config.yaml
d_model: 128
norm_place: "pre"
rope_fraction: 1.0
tie_embeddings: false
init: "orth"
beta2: 0.95
weight_decay: 0.035
lr_head: 0.00979
schedule: "wsd"
Each number is 128 + 32 x the weight over its row's rms, rounded and kept within 0 to 255. Layers, rows and columns count from 0. Numbers have three digits each. The size before them is the row's rms in percent of the matrix's.

# v: layer 8 attention value, 256x128, rms 0.429, rows 172-255, columns 32-63
# o: layer 8 attention output (transposed), 256x128, rms 0.388, rows 172-255, columns 32-63
# q: layer 8 attention query, 256x128, rms 0.332, rows 192-255, columns 32-63
# k: layer 8 attention key, 256x128, rms 0.315, rows 192-255, columns 32-63
# gate: layer 8 MLP gate, 320x128, rms 0.415, rows 0-21, columns 32-63
# up: layer 8 MLP up, 320x128, rms 0.401, rows 0-20, columns 32-63
# down: layer 8 MLP down (transposed), 320x128, rms 0.396, rows 0-20, columns 32-63
v172 122:105072112134150134112156138099118116142078135097123143151157138117169150054083125178136131187126
o172 119:188139139161087194144146098160127125094121113159100103145108167120137193132086154130079085136133
v173 122:137150074137082139125134169141113104123155130152132116144121168166112183187130126108094143129069
o173 127:152157144124085120132141080152117111133165130074156129122112124100130094135128145066131090131061
v174 129:156132149132168140111116178136119168085107120156158150135121125171127093111081156100096142142099
o174 130:124107106101097170141174177154124144091118169071177113141183115072119152139083151070096133134114
v175 131:116068137138125125133126106148126145113152126107164130169130134074133187174124110099181168164103
o175 134:079130142150152105160102142219176177138138152088188056098101075089191103116152115146123113085107
v176 126:086102109119164134127133080116163205115082064155126078142213138058130169096139102023159160072107
o176 124:135128119164115166171156129142128095095080143147124163118118056099086113108105099187092133141069
v177 121:132175103201059186113152136043159144119165132111144178098153125131160120124157133106164171088145
o177 113:062123190123115098080173093132097103113219160126121144097134145183128108119092085146148114113071
v178 129:159224157091099182109139110053105161126146167131093186153135152058163137145131102165143158131170
o178 127:106156141117086065159183157144122119133128089170136122198104136143144143105137081124145213108137
v179 135:101104160132164162126121157125173095140130176149157176096125149096147146127151128085152112125167
o179 129:106112152137162147130152139090129133177131114174100132149137158152112165071134096133132160183132
v180 123:135108094179106135123144112128118084138138142123166102175196089096046176139147133098183151129144
o180 128:186128105127106128128121130104176133153165105127136098148084110140135119132139141091099141117075
v181 136:135067098156133153129160114174071127134096098135181092090196151175161143145141127165091199174160
o181 123:099126138147109122097120141103105126133096218097177154089166115055153112128146107116132100118144
v182 118:186121125091144048144188152235085174158152110151127145096134160165065109104065125087146141102156
o182 122:127095110143116132103161156155140133123121199063095128156087091140135106163174162150154125137159
v183 134:135050152158123127146111167109080106119098162125159122114136138110106134121131086142081107175070
o183 136:062113151145154121171122136127127089076135088114129108149119112155141124116101144127195167072128
v184 117:119147071136068165164105115154096080152138093140155082139157086144139145151098131086128129139160
o184 116:173184147125094113090156122090113096090139156156128138111119154098112126140158115179082150173062
v185 120:126108162112119099144142161118080197140169144087094126124128146141183184157133163161145125153117
o185 119:092163110116122099138162052122137145124137142088116066155162109087149122136143177105150041104164
v186 124:146106160171145155122121131131114174139129112101105127126126151134026147142125176175050139201094
o186 130:142106114084104157170158129153107139160129117128138145117190151146151206091096118091134105144165
v187 130:131126141146086110074120110128145120161125129137116138170143133207149132091072152109089170081161
o187 123:114172151165087135163121099124156129071122196091179113098141134118112099138111130123062136105140
v188 134:111095165154149115091130119093106055138122111145109125082084132119135119139136155117133153171111
o188 130:214124050125142135125114094144094118131124148191097067173133078145095130127138104142210163149089
v189 127:147075154130150091150117183199150173109146128157118192101118168121128180145086134193130127158133
o189 124:116100147147078143097103169159205169165099158090147129170100138131107156086202126077112137134138
v190 118:155092159106132104150102143152111153126076115173154095139105127149141123122114088121045083152078
o190 126:149120119162109144145075135135118146075177085097102133153133132139120094193113218135137186095098
v191 121:161094114143119098080081149032149093115092117161098079160105158146113131168114116125095076147193
o191 121:116166105130165121119116090117168106100162178135143172094091145081095077176100118072101155090150
q192 081:168169157149133129075136087156164111114187124119095144145145148087199128113131104064158147139158
k192 084:097206098126139127118132171105118190154147138103127138098094126144096143117193178102106181123127
q193 087:113148171143093157107154165137098117135178132173119115168229111114139133165114066149095118166154
k193 097:124128111144128110139141168114099116167101166164121148050125099231086158144182140039113151171122
q194 082:155143153101127073120116125108109141206130120130132083173188150121140098117125164095177129112106
k194 088:093171117097192129205124121183128118079163166149145122158118080167179131164127173139126130118113
q195 076:144125125109161188121108128148147142145204121135123169124121117158080143108128110164120195095144
k195 100:094155165095103136129112120119153091100086111093108111255131096082130119140055126156162039156132
q196 084:114124129142174128140121134148118115070107169098131128099143169125100150152116069136084115101092
k196 087:164158080161096122141185093154127115160139124109100124104117065065161072201085158162138057154157
q197 084:143144092099139154090104110172111089143072149091166102133103103142153114173141167086120124123133
k197 087:153101108161102113181198103151095145077159140150126095088150092185113144152086136089081115079130
q198 079:140138160111154121164134140147091098144063110102146046119124129106142095103148150150130136096125
k198 072:160195108101181087110131118153091121093130129124094180178115108083111168187113138117109114136128
q199 095:144089191128154139062114152121107097139177122160128136111143199147129080069085171150124120203135
k199 079:110140148067127113101093130154203122070126119120083160185132130083098131096136075130142143143146
q200 085:149142178089135120155138146153070149125117165112110122124117120157127135032085129101108143124058
k200 096:129155154116122122154084130137119149137144111081139181120132184161094133164076086103094124154065
q201 096:156119082108100129114126145141181104086147111215097148175111172162136109154145150143174126124175
k201 094:104135177117157162143109115134239109038145086096111188180119142060157084109140112154130133177176
q202 088:126161112087097071096151132132158152127137163096106116115156160064129131166177083072125176122128
k202 073:160172127077134126170120225110079148154098171163097136161122106115113196193162152102035164104167
q203 095:178118139134150134125109106147113127106131082206139140098164168165089073082131120160094151121113
k203 088:117134140068143129092092134129186131092202146071114160156154170085105102120169086116131113159150
q204 099:136169193079147150159080145131120125147154098162166134124104136144111103033158122078144116174109
k204 089:124151122093106121094116100163231136129114130077121145140120148191116155108144082144153137180129
q205 083:154150131155131170151146146158120106061144135139108095128112084145105055175109164117140091121110
k205 093:098069169159123109143155118115117130168136098182167124078180150137083151083158098077156158156137
q206 093:202117135093085088174174126121129164116131117119134087135115105137073051177121079100101128153130
k206 097:177188115035114140146142132114162158150169160095168160137087132159117108183150119158086142126133
q207 092:165151115150112140112124089135131082088101189136121103168208153070154133120108096185145118167148
k207 104:169100105166164064158165138184156106117137191126158081053135084186155147139202116140096167112129
q208 109:093144106161129077137162096134119143154120161092076142112137145124127204164107124156151167065145
k208 110:137101144177180086171152144132111141147138130162149136068146134184093157130114155061107178088135
q209 081:152103139112115091098124098100098167142127131083123148146146100149112109112144096110152092145148
k209 095:104157146119090084116077144127142153097144147037087143168157134114136084142140152156147078147127
q210 100:130130119123138074157118151137123120153093078110108122164175235198111103143071194090169112111130
k210 113:141192091103102113093135120097120140122157058164149101162146170170164113117088124117148168141114
q211 112:168087109099155113162152144140105079088120171083133108109135136171093185110125134062096166076149
k211 106:165080123129133103158128144110172087080159102132079118097136124173121096143166163046127108081110
q212 109:151155127152135127133156123105106040119128121062126133134104160059103138064140117127120066190099
k212 117:156152135120121131125201105145177077100132137080153141124139167180137144109136116194112084138144
q213 098:117127124156114156161153153147098101156098131143114113094145080085149146080117123098099116080157
k213 103:157168130134163118109130098139120105208085085164112134115161127175198116061108148152168172077148
q214 090:100181152149181156149121105111122143142181152198156177110158149119106123162124138134130097159074
k214 124:090157114115153128145128179124121126160177146159177138026161146142104176117219151087093185090096
q215 099:134148141180099105190103117110069145145099116182137107104086103171147137075120102144122167134174
k215 121:145129146204154148161142167159083154101148112144177142077105122138126180151135065165117156137142
q216 100:174136117099073127100156115156132148143130171116135090116152133147118171139137169035136103102135
k216 094:136128115100068093113153086120133113137167138105096109112146159144105123160119106069141126152122
q217 113:142108170167152084122188066126112163171133152135171163124112142151170129085077060111116062133121
k217 115:154094125108145082140089084109179109123163160105108192155100140145173111078138046129118084158168
q218 104:141195115113163135117090122090099097097132159058165093100143066127176135165178092140142108150112
k218 105:112158145180222091123152169126102129128114199119181080125156095166149128131129140120149112108114
q219 102:135114193081107083127140112063092068098085166133130116128128069128144161070044111193157173086180
k219 101:149139174098126078151138090050161118169095110123155119104100087133147121076098103146163131115168
q220 092:112158131107162124089124160098105093071211187160096145111129138206139135141112141213184135107143
k220 098:094149157114167134127104139143108083106161140144136142123134088166123085108100138119177167080154
q221 112:116115117099139056125099134132118193155086130109161105075123111125100154112149140150150139106098
k221 121:115104131090135115082125164134099093181139102148146129075113151171104163112198160116148175107112
q222 113:136140139133180127181155118098146142181113100174110070055134147098141149094131115126087171114136
k222 112:143144135091153153160130144112133102166126113178129132127158116096157084150164134128148196110127
q223 102:126122102043162136087149154156122033129125124129169110186101129123131084081085164144134149143104
k223 106:169155060049175195048139146134170112103119057166224130144103144100103142138110126098173145122151
v192 089:089093173147116108120117092121158171103105111125116144137125070102148128118086172110148156138123
o192 096:086116108084113123094121095107074110164068075145085119134129153040148113125140104174142088125136
v193 085:132102185133147152163145120113147135047119166108078148172118136126094127168086144132079069142102
o193 083:164136075107142163132089174109143117144105109164176166137155133087119129119075150131122150198149
v194 094:173125179190127090150179138251111146130165132143159103109078156122098160106141130105121105106156
o194 090:167178129136131106116159096082143096046092096182137134121112119088155102076096076142069148104159
v195 092:159182173129103135125144212110216147142130171147127118054174184131104114093194161116150154135142
o195 088:103148147129140136166164095113154150116134162144165117074110135136161171066104141159102143096129
v196 084:130107127141135163100081184112180107156126085085119148175134094043169106141127073164162094177131
o196 084:068147122125189109122158072110118115136168150093104150114135166116138102094037162117133122115121
v197 084:092122159175100159162090169198123149104148092084143166159062116160175128166098204125146156153171
o197 088:127151110094111074099132093048115079099106131146069081106192132069106114107117144102148131061072
v198 095:125112122134144159123087138170145089155168046179119136114186166118114144087057167147153067168150
o198 093:114118159106112113137164163094105089061094175063088117129138115165182086116129125136084131155107
v199 082:096140126104094062112162159144146156124109146086150125151088111117155097156129159164192139174158
o199 088:119071171179139141084117096158112116106143149180113168147163189103098137115069087132084109130139
v200 086:164147133123121152177163104117101118170135128096129127104110155129118105146140072127132119085109
o200 083:143183124145176125141139102151182229142151146135120121110165140142118150044147141089131182138154
v201 091:132097175122081111117089191086121118118096148116175120136202108081079127106101121200133101163124
o201 086:111164108098129156223130097086149120084148120145081114151047149145166168137068185094064146077210
v202 091:159140143164122168161127098093149111147102161123143147147104147131082134115063082201095173151112
o202 087:131125107118125157067146135164098145140110142085162129145163133121170143176095135144151099107126
v203 080:123147124162082072153164108096113114115096081155175101177118126109096157139128099110139125053149
o203 075:099152134093162100136124065143077125088140132117101121149139083106109190140106118127147125170121
v204 086:180163142154110157135096139100124192128150163183109111140163137071133058167087071120104206148102
o204 083:115097120111077122162158103178144144163120105034116111142050094126128121128111193105158058150108
v205 095:199098162131137157141154119204117135128137176117123120094136152175125184152151130151125168111043
o205 092:122191088117097155101112098131122190120160113137130118084183182113140087142097122070128099145135
v206 087:107074168139130170137183155162142060172156094140101125099134122127127187150148146157124067057147
o206 083:175132111076087156092150138126111098172094210112116155117095128132106139123091121121129200105132
v207 090:085076141162120087057130144193106159108108136180129110128105064141166140145137149148102089164138
o207 093:165168112091189151076098161081091122159121100158149157098127194154067085111200087148176149139098
v208 085:085154146116125120134129109190144131071123109096094158185160117121117163108161179090105127200105
o208 084:128160215132144151100100136129060099086121172206158100083149092174175059144142160135184145121100
v209 082:183118203119163145125155163130175094084161112092166174169127139116151177169141078084111117152108
o209 083:109129065110153199153092130110071083147075163159154111132128076142087050137094193179118112106096
v210 085:110170141131132110148139107074161100175143169156142151181125128068140079171153167108119048067143
o210 084:176091134124137144163123152178053187048089150112081109153136095159079139131093099087110140103171
v211 095:146144122107130143108146147114059156146178096160175122055120174159155120120173115087072134128134
o211 096:126110147169152126115155121133199176173113104135127124141105075153120103186132115130119154064076
v212 074:150160062160085111088154141091121091087095120177093118101094119152194170086125122049127092088132
o212 076:123102170156153144135120132127116104161135182118075102117091114144130107187180109192131127169085
v213 082:101163153059145179133154193170120121147137111144117144075096101069146059210118095081125137077089
o213 079:126114110120153149126174139128151147081173192136160157083142179153074147150137143094088129183126
v214 088:154119154111148115100137118109112131165186124142122129101101175035110136103135190065125191083135
o214 088:132171083121080145199121199110103110121126146099106115123133115158174152211152099120098091128103
v215 083:128128114123128105144115154076089173140210149117152074116097114145140159100126162140158133101172
o215 085:112136095101117135084141154142152132128118112145116154126160140161126139116193115109147126142144
v216 086:141068159119086094118152178104141127129170143091110154138177153175162129133162165189162144137164
o216 087:062096138160156145089075060144153137143138151135085083057098165109118124109126121074068123154118
v217 093:120120135151134168155159150140124154146131131152117139083118092138092104081152097081149115082138
o217 091:193149144111127122050144098127127124092128127151113093122189166191158163099182120118157170092083
v218 087:161135056115057140095124175112112171145125129103137145170105119134065107154125134118204137184109
o218 092:098147162116152104116169120104148118137113180049153096086138130098139114129068138123068117100177
v219 086:126141170158144174131099096120094096169102145065129072172082139096093115149083104134146097180150
o219 089:155135106074077126115167229127144130114145150117172154124137161117101134140117162109069096125094
v220 090:141122177098153136121122145155162137103166210080157174165090149152130175169153178078072192157163
o220 093:114130084148113115136102118125070063126137088156091050115143105150158096122114169233159090147086
v221 090:143126161160141160041161129136113159165161164164157168083097125127133183092186157106097114165164
o221 087:220130090123180115216175144100175091083088100139142136082164090155133087160104099109108133113100
v222 088:116160100183090168150155040150143146090138154118150133122151175174100100129170200107094163110067
o222 089:175097140114155124135109149108168090154126100110090104131111127145110125129140116130154154125151
v223 092:136049190162119138145077098119115136153089124110121100088131142159156137136154079052123221134121
o223 085:112121136073143097095105176142140133144145076170104124088046156177124161103147195177109111126141
q224 088:124096159098153195098139128117117155135144129114132142163144165108115085189062083086120089191148
k224 085:112124170105168150118104137062137191159149115106171124180137118115160102135092107090138121189131
q225 074:119106102073104178138136127148112175147149212103139111139081132152179118213052109120098088158133
k225 063:084140133073155107148108126127115130146136129108116119201076094079160159115096068157119103128132
q226 057:175130164125131108162104127161063104096182138114116083138124122138112153180132146096131083118064
k226 049:146117116124129115174092141163141077104168163141128102121099147100078174143170096076106112143096
q227 075:147112106169132135172111109164100104151119119110113104055122109104119195137200154158168172080074
k227 095:158121141177104092102142105218138080143114097144161156064136124147075126075158171199159165075147
q228 081:118210143100099138083127136098091134039139160156119130159150158133136070133089123099073096159164
k228 080:083135138123132125150108147109104110097116090088099088153115127081176174123097107066079119176144
q229 057:134132136166165100178131154176150088108121143138173153073135105133086230108139152103147153099054
k229 058:131119110191112150128138142182107085116148098160127103131138148071082160100168082177151112123122
q230 058:157093106162115148142174135180135152176140149150121149130151117161096168157160115184129114092114
k230 068:164119134135084125095171120175110141186141184177109191122179120166080115131144083213146131132059
q231 064:121135170103144170070119117098112172129088162108076080219149129162142091119064073109094091156123
k231 075:118112122089118150117126161102081099093094127103094092172085134100168147132113101070058163175191
q232 075:133122160141122099072123073092139110100121148124098112173151160144169102114112084120111090185215
k232 086:101138110117145176148104154124108109095162166089130116136128144082154187139135090049099115208139
q233 050:117091115119121089136181135175080096177172120195164153058169116171191122184112147114143123171123
k233 077:179110126116137079100126087078171182127144109163147113093196065183127102147121066183132086173136
q234 073:106166162130095111095120085141079099137119159115159123158096106138072113111120108132087104180153
k234 082:060152139140147164134116123162108169135112158123138045118102129200110107084099164089111083147129
q235 075:161127145099165068101132013158158136051103117101092151132155080101114149133162094147150058109151
k235 085:137142112111085181153108110107115093084110086113128109106088109046149120115113096108122069132104
q236 084:141113127075134136126127124151083117112167124076172141122144116115176112103103100137165120109132
k236 099:124105128099131168190114159173130109085145061103141102099117094068181112117113057145074113112167
q237 080:183106146125063136128143115152165127172117131149169154098194107130132132142176109089135152184055
k237 088:199128118089122104149151084175123157121082104125159156142143122117118096133160092104147165110122
q238 113:137146164128110140111129133164103195194150130151205097054126138193147152070168122093122170133096
k238 100:166122184141101181147093122098067093122163115154134103134134142129161098096099116133131088125127
q239 101:115119039069101108081117113180174146067117144112124147181132109099135115119084133085140044189132
k239 089:080126079083109113094147108169104171152174123084180090111111086112138143084067117113136071184115
q240 092:129135130116159067087184151181133095108102217187142112112101154168080142133172167132105143107080
k240 095:152132177110114085146163124150161082093087162112129089154117109077102100141090062153122097148075
q241 097:125118052128146133092113132133136118167135112137138114091173159217157188143141160092177149100136
k241 104:138149090129113114067148127177104109157089158180109129112149183194125153112138144077163125130130
q242 109:145164119112161093098094110136147154098116154089141118130122152170197099100109094135124101152176
k242 111:138148164077135115127052148117110161105112145121132126106078125122169135087148150122105110121162
q243 103:122096140133066153142166148108162131113149078095154076135183144152198086134124107078112088145102
k243 107:143094151114104134201132139094163087055181100109128105173199150135190140158130089092117082143123
q244 107:121159097084070128088177103091124115130176094118104114141154168121113125121084172097181152124098
k244 108:095155123133117129090162097092126144136178094113120105105128160142162112113094155101160157126163
q245 106:144156136062110161121128124111167114157153136077086061111091175174131163117161180144127139163116
k245 124:175126141088114158124142154090142118154157117094104088132101168155095156143125168139120119171127
q246 105:096138179066128099182128133087125116181115143127127140073117146144101119143103142129095162094112
k246 117:083134188074140091152150137113137186158118161110111157062108094120113105167114169094105178100094
q247 120:146132089140147071187152141097142123156160159112074203155173195165110155116157105131068150130158
k247 128:149113105133138089171171141088124116131184170093075206133136226139129130138143160148072138123174
q248 103:100104152116114046162133123140135187073155174060136131139148151078117100114149125099115097163127
k248 118:096115169116102111164121095137169150104152130060140119149167174056125136101116115136110059110141
q249 113:079153108129209163113150097102052153098119151131179121164157116153125098118177112110184129135148
k249 124:090139091117197175123154097096059151091147148117170145152156158142136084109158123113149122126130
q250 119:113081083126177102184178091093115155170107103123132104117123127116158157082116160117175190112076
k250 118:128087116108159077183187140088122129156086131172125130088104129145144136097148188148147202112085
q251 120:048125150165197142101113148192125118111152127193130178080132142109127080085170145191132090100140
k251 122:055125139158175136109123131160092074071117104210123186113127106077152086113130098158122082121154
q252 118:091166117199168128115117137066117080118129110142068122184113165097116131131121108156173098150131
k252 123:115147133202177151102133163082110104096103106149075125159085137058138156127108104122159102165103
q253 106:117085154114027066090161144132154153141092116083113129174119065097174126130084171189165085102115
k253 116:076126164117022085078179157108159127157125149092118127156110097099159136112115188172162084091119
q254 110:149087094084090132152072171129129153108100037121161175169127150108118114127173103111169156110146
k254 111:170088132091101115150063166114165111108107079116181148150148130151117131135168113115174157124126
q255 113:099086102166076087073144107140099114128132101095114156147043110118099120105040130142125127088142
k255 116:110108101191088127088149108151153131103109134104112144097036108112077139096104125134094138089151
v224 107:090145097121129142093108110130119113159130155047112157166109119090147077138082131144176107214132
o224 112:161145147119107122161150173109118160089126086213128111093169145159137187144165141132096152062133
v225 092:127159158071159086074049152143073113132083119168178084089114072076137071162117143145161170145169
o225 107:137114098200105137148196094109173120125166114088085174153148196147126179076125081116075093101095
v226 116:131127114164159128172140146154138145129169150113123085012100103135156163099212143121143196101072
o226 111:164134144073099131083120117115087098110111141147167156208111148144135123170082114103120035115156
v227 083:126123114090157137118084118178073197165094100129172188145100143168146130119132109106162141145159
o227 088:154120191134117145160188118059174060123129184116087096103154098113126100075147100121112105156106
v228 094:165099120164151153146144119137134113137135103169087130137091162097077124165130120138121137138146
o228 102:090175156082119097097095132108119134132124163079144087133172096099131122161151140118138134110116
v229 087:098126130146122146126101165149199102182136134072123096183097109113123114109097173168125111113103
o229 089:172134134129152137118135118133077155113139178152151156084156115201133163102172049130125120181120
v230 092:137107093128163142153187125151119118116133124067074177122142174147079125174198156110173170106115
o230 094:156150205146101123100080124155125112142108163135179112100119071124195115095065107187081083144119
v231 100:160123069093136114129136139113140155136054143078078116178146107106112068186206159092124131157136
o231 106:090147203161136142112115079181130091110188125228150123096122127125136207086066094150114109106116
v232 089:169135141149083068167121130114134176121140167016137144127159103166149085131140071133117152143147
o232 106:117120104094165199070126136132129093180125098250122137095093155121114158117089182150132129121135
v233 092:123170159070155153133136144081244146194119149136087128148139129124139179072158129118059213082150
o233 089:147111087165150092116100106175052099078139098106142130104135139127121072150097101141185043167110
v234 102:147106197087114111079121113153167118086114173095133108062154120148130160118167153122132177136077
o234 107:110162050150157143200163123118074140128144099173095131169103133142144107070081125118151070124145
v235 094:150101138088086120116168091146170084158077156132162132190109113124115143128096128172052089142074
o235 105:084163137169177112122068141137095140121193108152123132101178139159134145064150143109218157086174
v236 086:143131188134147123116131106174143110085129091118163111122154151161121151081129116158146130127174
o236 096:109138069114109135175112154083127160215169126142084139152107117110105131166107151073152132121111
v237 093:117129149149190100167112100111116133146115178113121089139086179152104165137120114042085176139139
o237 108:152114116107135146095139174130128126120168084125115182120145100119145084171145131180152097125100
v238 095:125125100122088063137125164142153145079085105087112141147118079110119124161082090130117099105138
o238 099:133129166101161173151121133131110109183127126178146130113134174167091139105189139128147160182114
v239 104:102087161139144120110134096056108099180105097111125118177159129087133140145087107205114128125094
o239 102:163148094124124169124107154199134151052122139151148150086094135157132123151133114097132149146179
v240 097:142149141138128136147122181123101166135156149170163171088096124095048109084210173116145154087119
o240 099:103096101158130108122124093113153113132106126103076069120163116158183161145072120166118075135136
v241 084:130122134114091104127145141156158134077112160102135110103130108106089124152111131132143111057139
o241 090:141145171145145125172150143099091134198132126153137102127113148125152123096141110149107118206170
v242 109:087128106072147130070186155175162127174142151120146165090104147181141142163190209139146103043090
o242 118:218134133186113154219078099085084158072136084143116116170125121059091084110091057108117156226151
v243 095:145123092116152150148150107106162148137124173117099065148147212092070097121068147118115073156121
o243 104:080118189126116097110077185135095139114121103145163182114126047141148138149182109170156143076116
v244 099:162146108094078142106130118179130118158152134142139126097138138168172131110168185085126161161184
o244 106:097125116122200141174120154079152121082114133147122138155140123094079130085080080174132109104057
v245 088:111087124123137162138136128145140118159119085167161172048090124122047116094099201111084200068095
o245 096:152121147135105122164141095123111129096151177107111079216149156147205124107146024133154068137164
v246 096:111128080112147143126163057177149164143144204156098104080130149182104140128167118127119127110105
o246 093:154094155129101108161117176096128098117086111141153159174132118089157101064110131124124135149173
v247 098:134126111075092130138151095116130142164127101103110123064178172145132161096118165077157158110032
o247 103:125103109189164100145092153149125125091139140135164118176083091086118090123152095206106119123198
v248 096:194115118136107185090115152151102101101080101156132140133105121165144182127181157166143089136120
o248 107:080164152150135057159158117104122151138185163073162103097133110071136100119069148092108149112130
v249 091:127053139172153160052143170130170129117136143155164125135132144104119134180136126114142111062108
o249 110:137181140105126129184085063149107138105134070110104139137095142156126112046142127138117145160136
v250 074:133135132093067105134124189118160121155108121109118102146068147204123101116102157176053186080132
o250 081:152121094186164134098116080106073125124120164151148154121169088054118134158156067112184084184127
v251 098:120157108145125074157145186117105126143191140130165121042166170134107158110173129090084097113180
o251 101:122105124107147189130111079116139138130082101128080144222099055112133140134075117144180175145079
v252 089:158163121175072131128098139141190127091142059089079172110070130117125105159085147120162154103146
o252 093:077112138101160133130142103119041135169076180169185085132188136140102138096181126178097096156120
v253 091:156149118088103150094120091146162099109139075144140134161137114187144093178143126069094172168094
o253 110:083118134158157119116104115135107145159084162128102123105087110074114138043147117162165115104124
v254 090:109127135111125141140114169149132194161145102113098143152136215112098194090176152097116121143123
o254 103:158136119135154104173150076106110067102106144162140141099123019157157077127104103182145131122110
v255 087:074140119150166125133154104106131078164114080141067174121130118118094124126096088151163125098091
o255 097:160140130101096113119109186122141222121140141079195107129151138108155145127150149079088140132141
gate0 112:152148102148121096148160112143140107101154142098126102103153160094177156077194133116164183105121
up0 103:141093161149152135101147136195068116172100077091073080129087113147096176137169136113194147121123
down0 099:119115152137091187135105147100052094125115186130148176071185156146067144151102180148164136145129
gate1 102:136110125162195147148143105101143159108156157090087113094160105119109101126136150128150109100088
up1 104:118107115169103090140142145166104159075119101102135114135146151171135123114118072115093201157085
down1 109:134064139151070136121099100128110129103121125180199125064167126119105152092113146113135094124120
gate2 098:175066143094119122165061161118132133090085114065116124136088122149178107112107092185087169148126
up2 095:106169059079072131153159086058170113089050104098095115153124167109150097120128162126100163143162
down2 096:146112119128142117137129134158117122143142124119159120147107114152144149105137132134102097162200
gate3 101:173106081151124148163177155087099124114136181125106154151180122109168190185141082107151088144150
up3 097:073167073109144159161135156142167115119074118147136078162086157126071151143109078076154152105075
down3 100:145193149122115131098145085133118108168169096134185134156057110136089156134153102122103131138158
gate4 106:141100174121070127125124132168101125140094179076148132155174139086108188091097134138147117087168
up4 108:135117183103105098097131119130102160157153101179078132110175093128148173152184147108128124121079
down4 106:103152104086145080116130127140149170108082134148119104137091199090141116180152154113122131108125
gate5 109:192089055147114124157126189092120107111121084130124148054135161054105102105170169145136132098072
up5 100:149123156112059131091128125070074148096154180183145134125153065114144145113168079152126143112094
down5 103:161142101158113153120087129108133113124096107127117059074122180101114100064105174138085115130124
gate6 098:127114064110116110139123153180084140142101121129146125139055146119128141186013116179160138072129
up6 101:125109147130135162121126135177128099122078068089118099135201115162144129117102075139078181130101
down6 103:137111137111112119191141128131152170126149111109154115183136146139159075139106088139155130123193
gate7 100:142142164103143113159111138079115165136121076140169199121140121078100106063104141124118134184137
up7 101:129134129098118114149168151143066162142034116153120133056144072116134161102087102074111124168094
down7 100:129164115138086114110120147077124141128078118086138112105118122114141106176178149143160138154158
gate8 089:116049141156116094137119119116148117108099122079144092156125118092176146100146135132127090134106
up8 092:089155091066156120145149157060131101083139169156147156147108148127131079108098161178169126186222
down8 097:095126166142146176060156116115184103107136148151136154130169115137149069157097109103142144121139
gate9 096:169166113151101138120137078119114123166075165161152096126121122163112111080151148146131092144111
up9 098:163105131131115191132193067125173119152106116134148105103095108078133127094090158158071157087083
down9 098:150160155102104094136111157159128175113086135130093114094103139097125083147185087058099165131118
gate10 091:096104156179129146154147165124167153094174099063106095137140091120071128181166069119175148120117
up10 090:139112145147135134113164173087146188103144093097190109104162163053099098170090175119184170119149
down10 093:125151126129128184119176126131203108097110137062099133156067117127120140068132112112135105140123
gate11 113:125148107151099089148115120149127174133093079064097084093092179100174097113093112155174152139140
up11 111:093059134145136127124168109137144136142124104114130149105126112123090102132139129065156167107148
down11 106:132093164076143133143147176115091136089133128117138129134133105178177161124094123179100170133107
gate12 099:154214084149083169175135086107158101109127132153163150066134146127102112128107123107079128146188
up12 097:142156131146086134083146163101110150151126095217132146176090107129101129184170102137121142129166
down12 096:094206118108138123102163145153111160136147136085131030161065142147114144177134094129141199112106
gate13 092:181185058124101149158122125157122122101192135116084119115125147102147121135149090148136080162143
up13 090:164137125184201090104148109079182118038160073114156096139157111114111146144112117135122147124110
down13 092:144192154195168107153097101153184104143141121115090112121095178142115150115110126143134108121062
gate14 100:092127105107168180140185104123072091135146157148119145137154091084074099113120119163107116112075
up14 095:113133131080068116190087137138109109118132187103156184135139117149074140095080153145126111134117
down14 093:123076183118154100132148149078119206118156170136118086204175116160145142142148199048088157095091
gate15 106:129163138193150162200117086172159131102200133153155119117124049114118105129141069149108193124165
up15 101:139167159158154160072172151121164121124095139094118067108166191143127139118089129160146048122098
down15 107:172145165116140114139131142092120172158096083143146123136138097194179192080147178135115143093130
gate16 097:113096098082136069108177195071095090129189111087171111108163127120119138150085202181091073135080
up16 093:184164186139089147159239142168212149104165131156132119121132135134104136127097099100130167077145
down16 097:095144103151127091101109172180112152249177150126080184083161090171120123142133133138107132146112
gate17 104:144059125119132144165168084143124156122105144153101084153127102149082128174063136155112085060107
up17 100:122136103152185116130056161117174141128081074086118188110051145171131142186166150168109112116149
down17 091:114105164122134135058159152115101170144193092170102104165175145146093092049141092140119124120146
gate18 102:118193114112149162158103167160111155096144123074193132098062144109102152058103106129149134139147
up18 098:105117113093148148129134185111102145092106113092104116117163145103112127164142151180121146080100
down18 096:108201130082083165107203077158160106137057166210134133149083165188121117162110116128088113117138
gate19 102:168145079162127096170187139198107139106122116150131111141079094114152088145100155110095082104136
up19 105:176154113121107176155143166144113145137160168111132118092132179136134047146167048096114103162114
down19 104:086117180124127100069106146078109113110098137167119114132161177111096087148122125162129148115170
gate20 102:165046111151156126097140151104087153139090162088152039118153127159074133100085136148074133068148
up20 105:138112103129080122120139118142113118149106120099131102137209118054120081091180095105111140182131
down20 105:143115117127132107104095158111126131113204227159126154154147127168137101059102106170157113136125
gate21 092:147061144120181119145141133178119131114175134106106094137115171097064102089116129116108081125173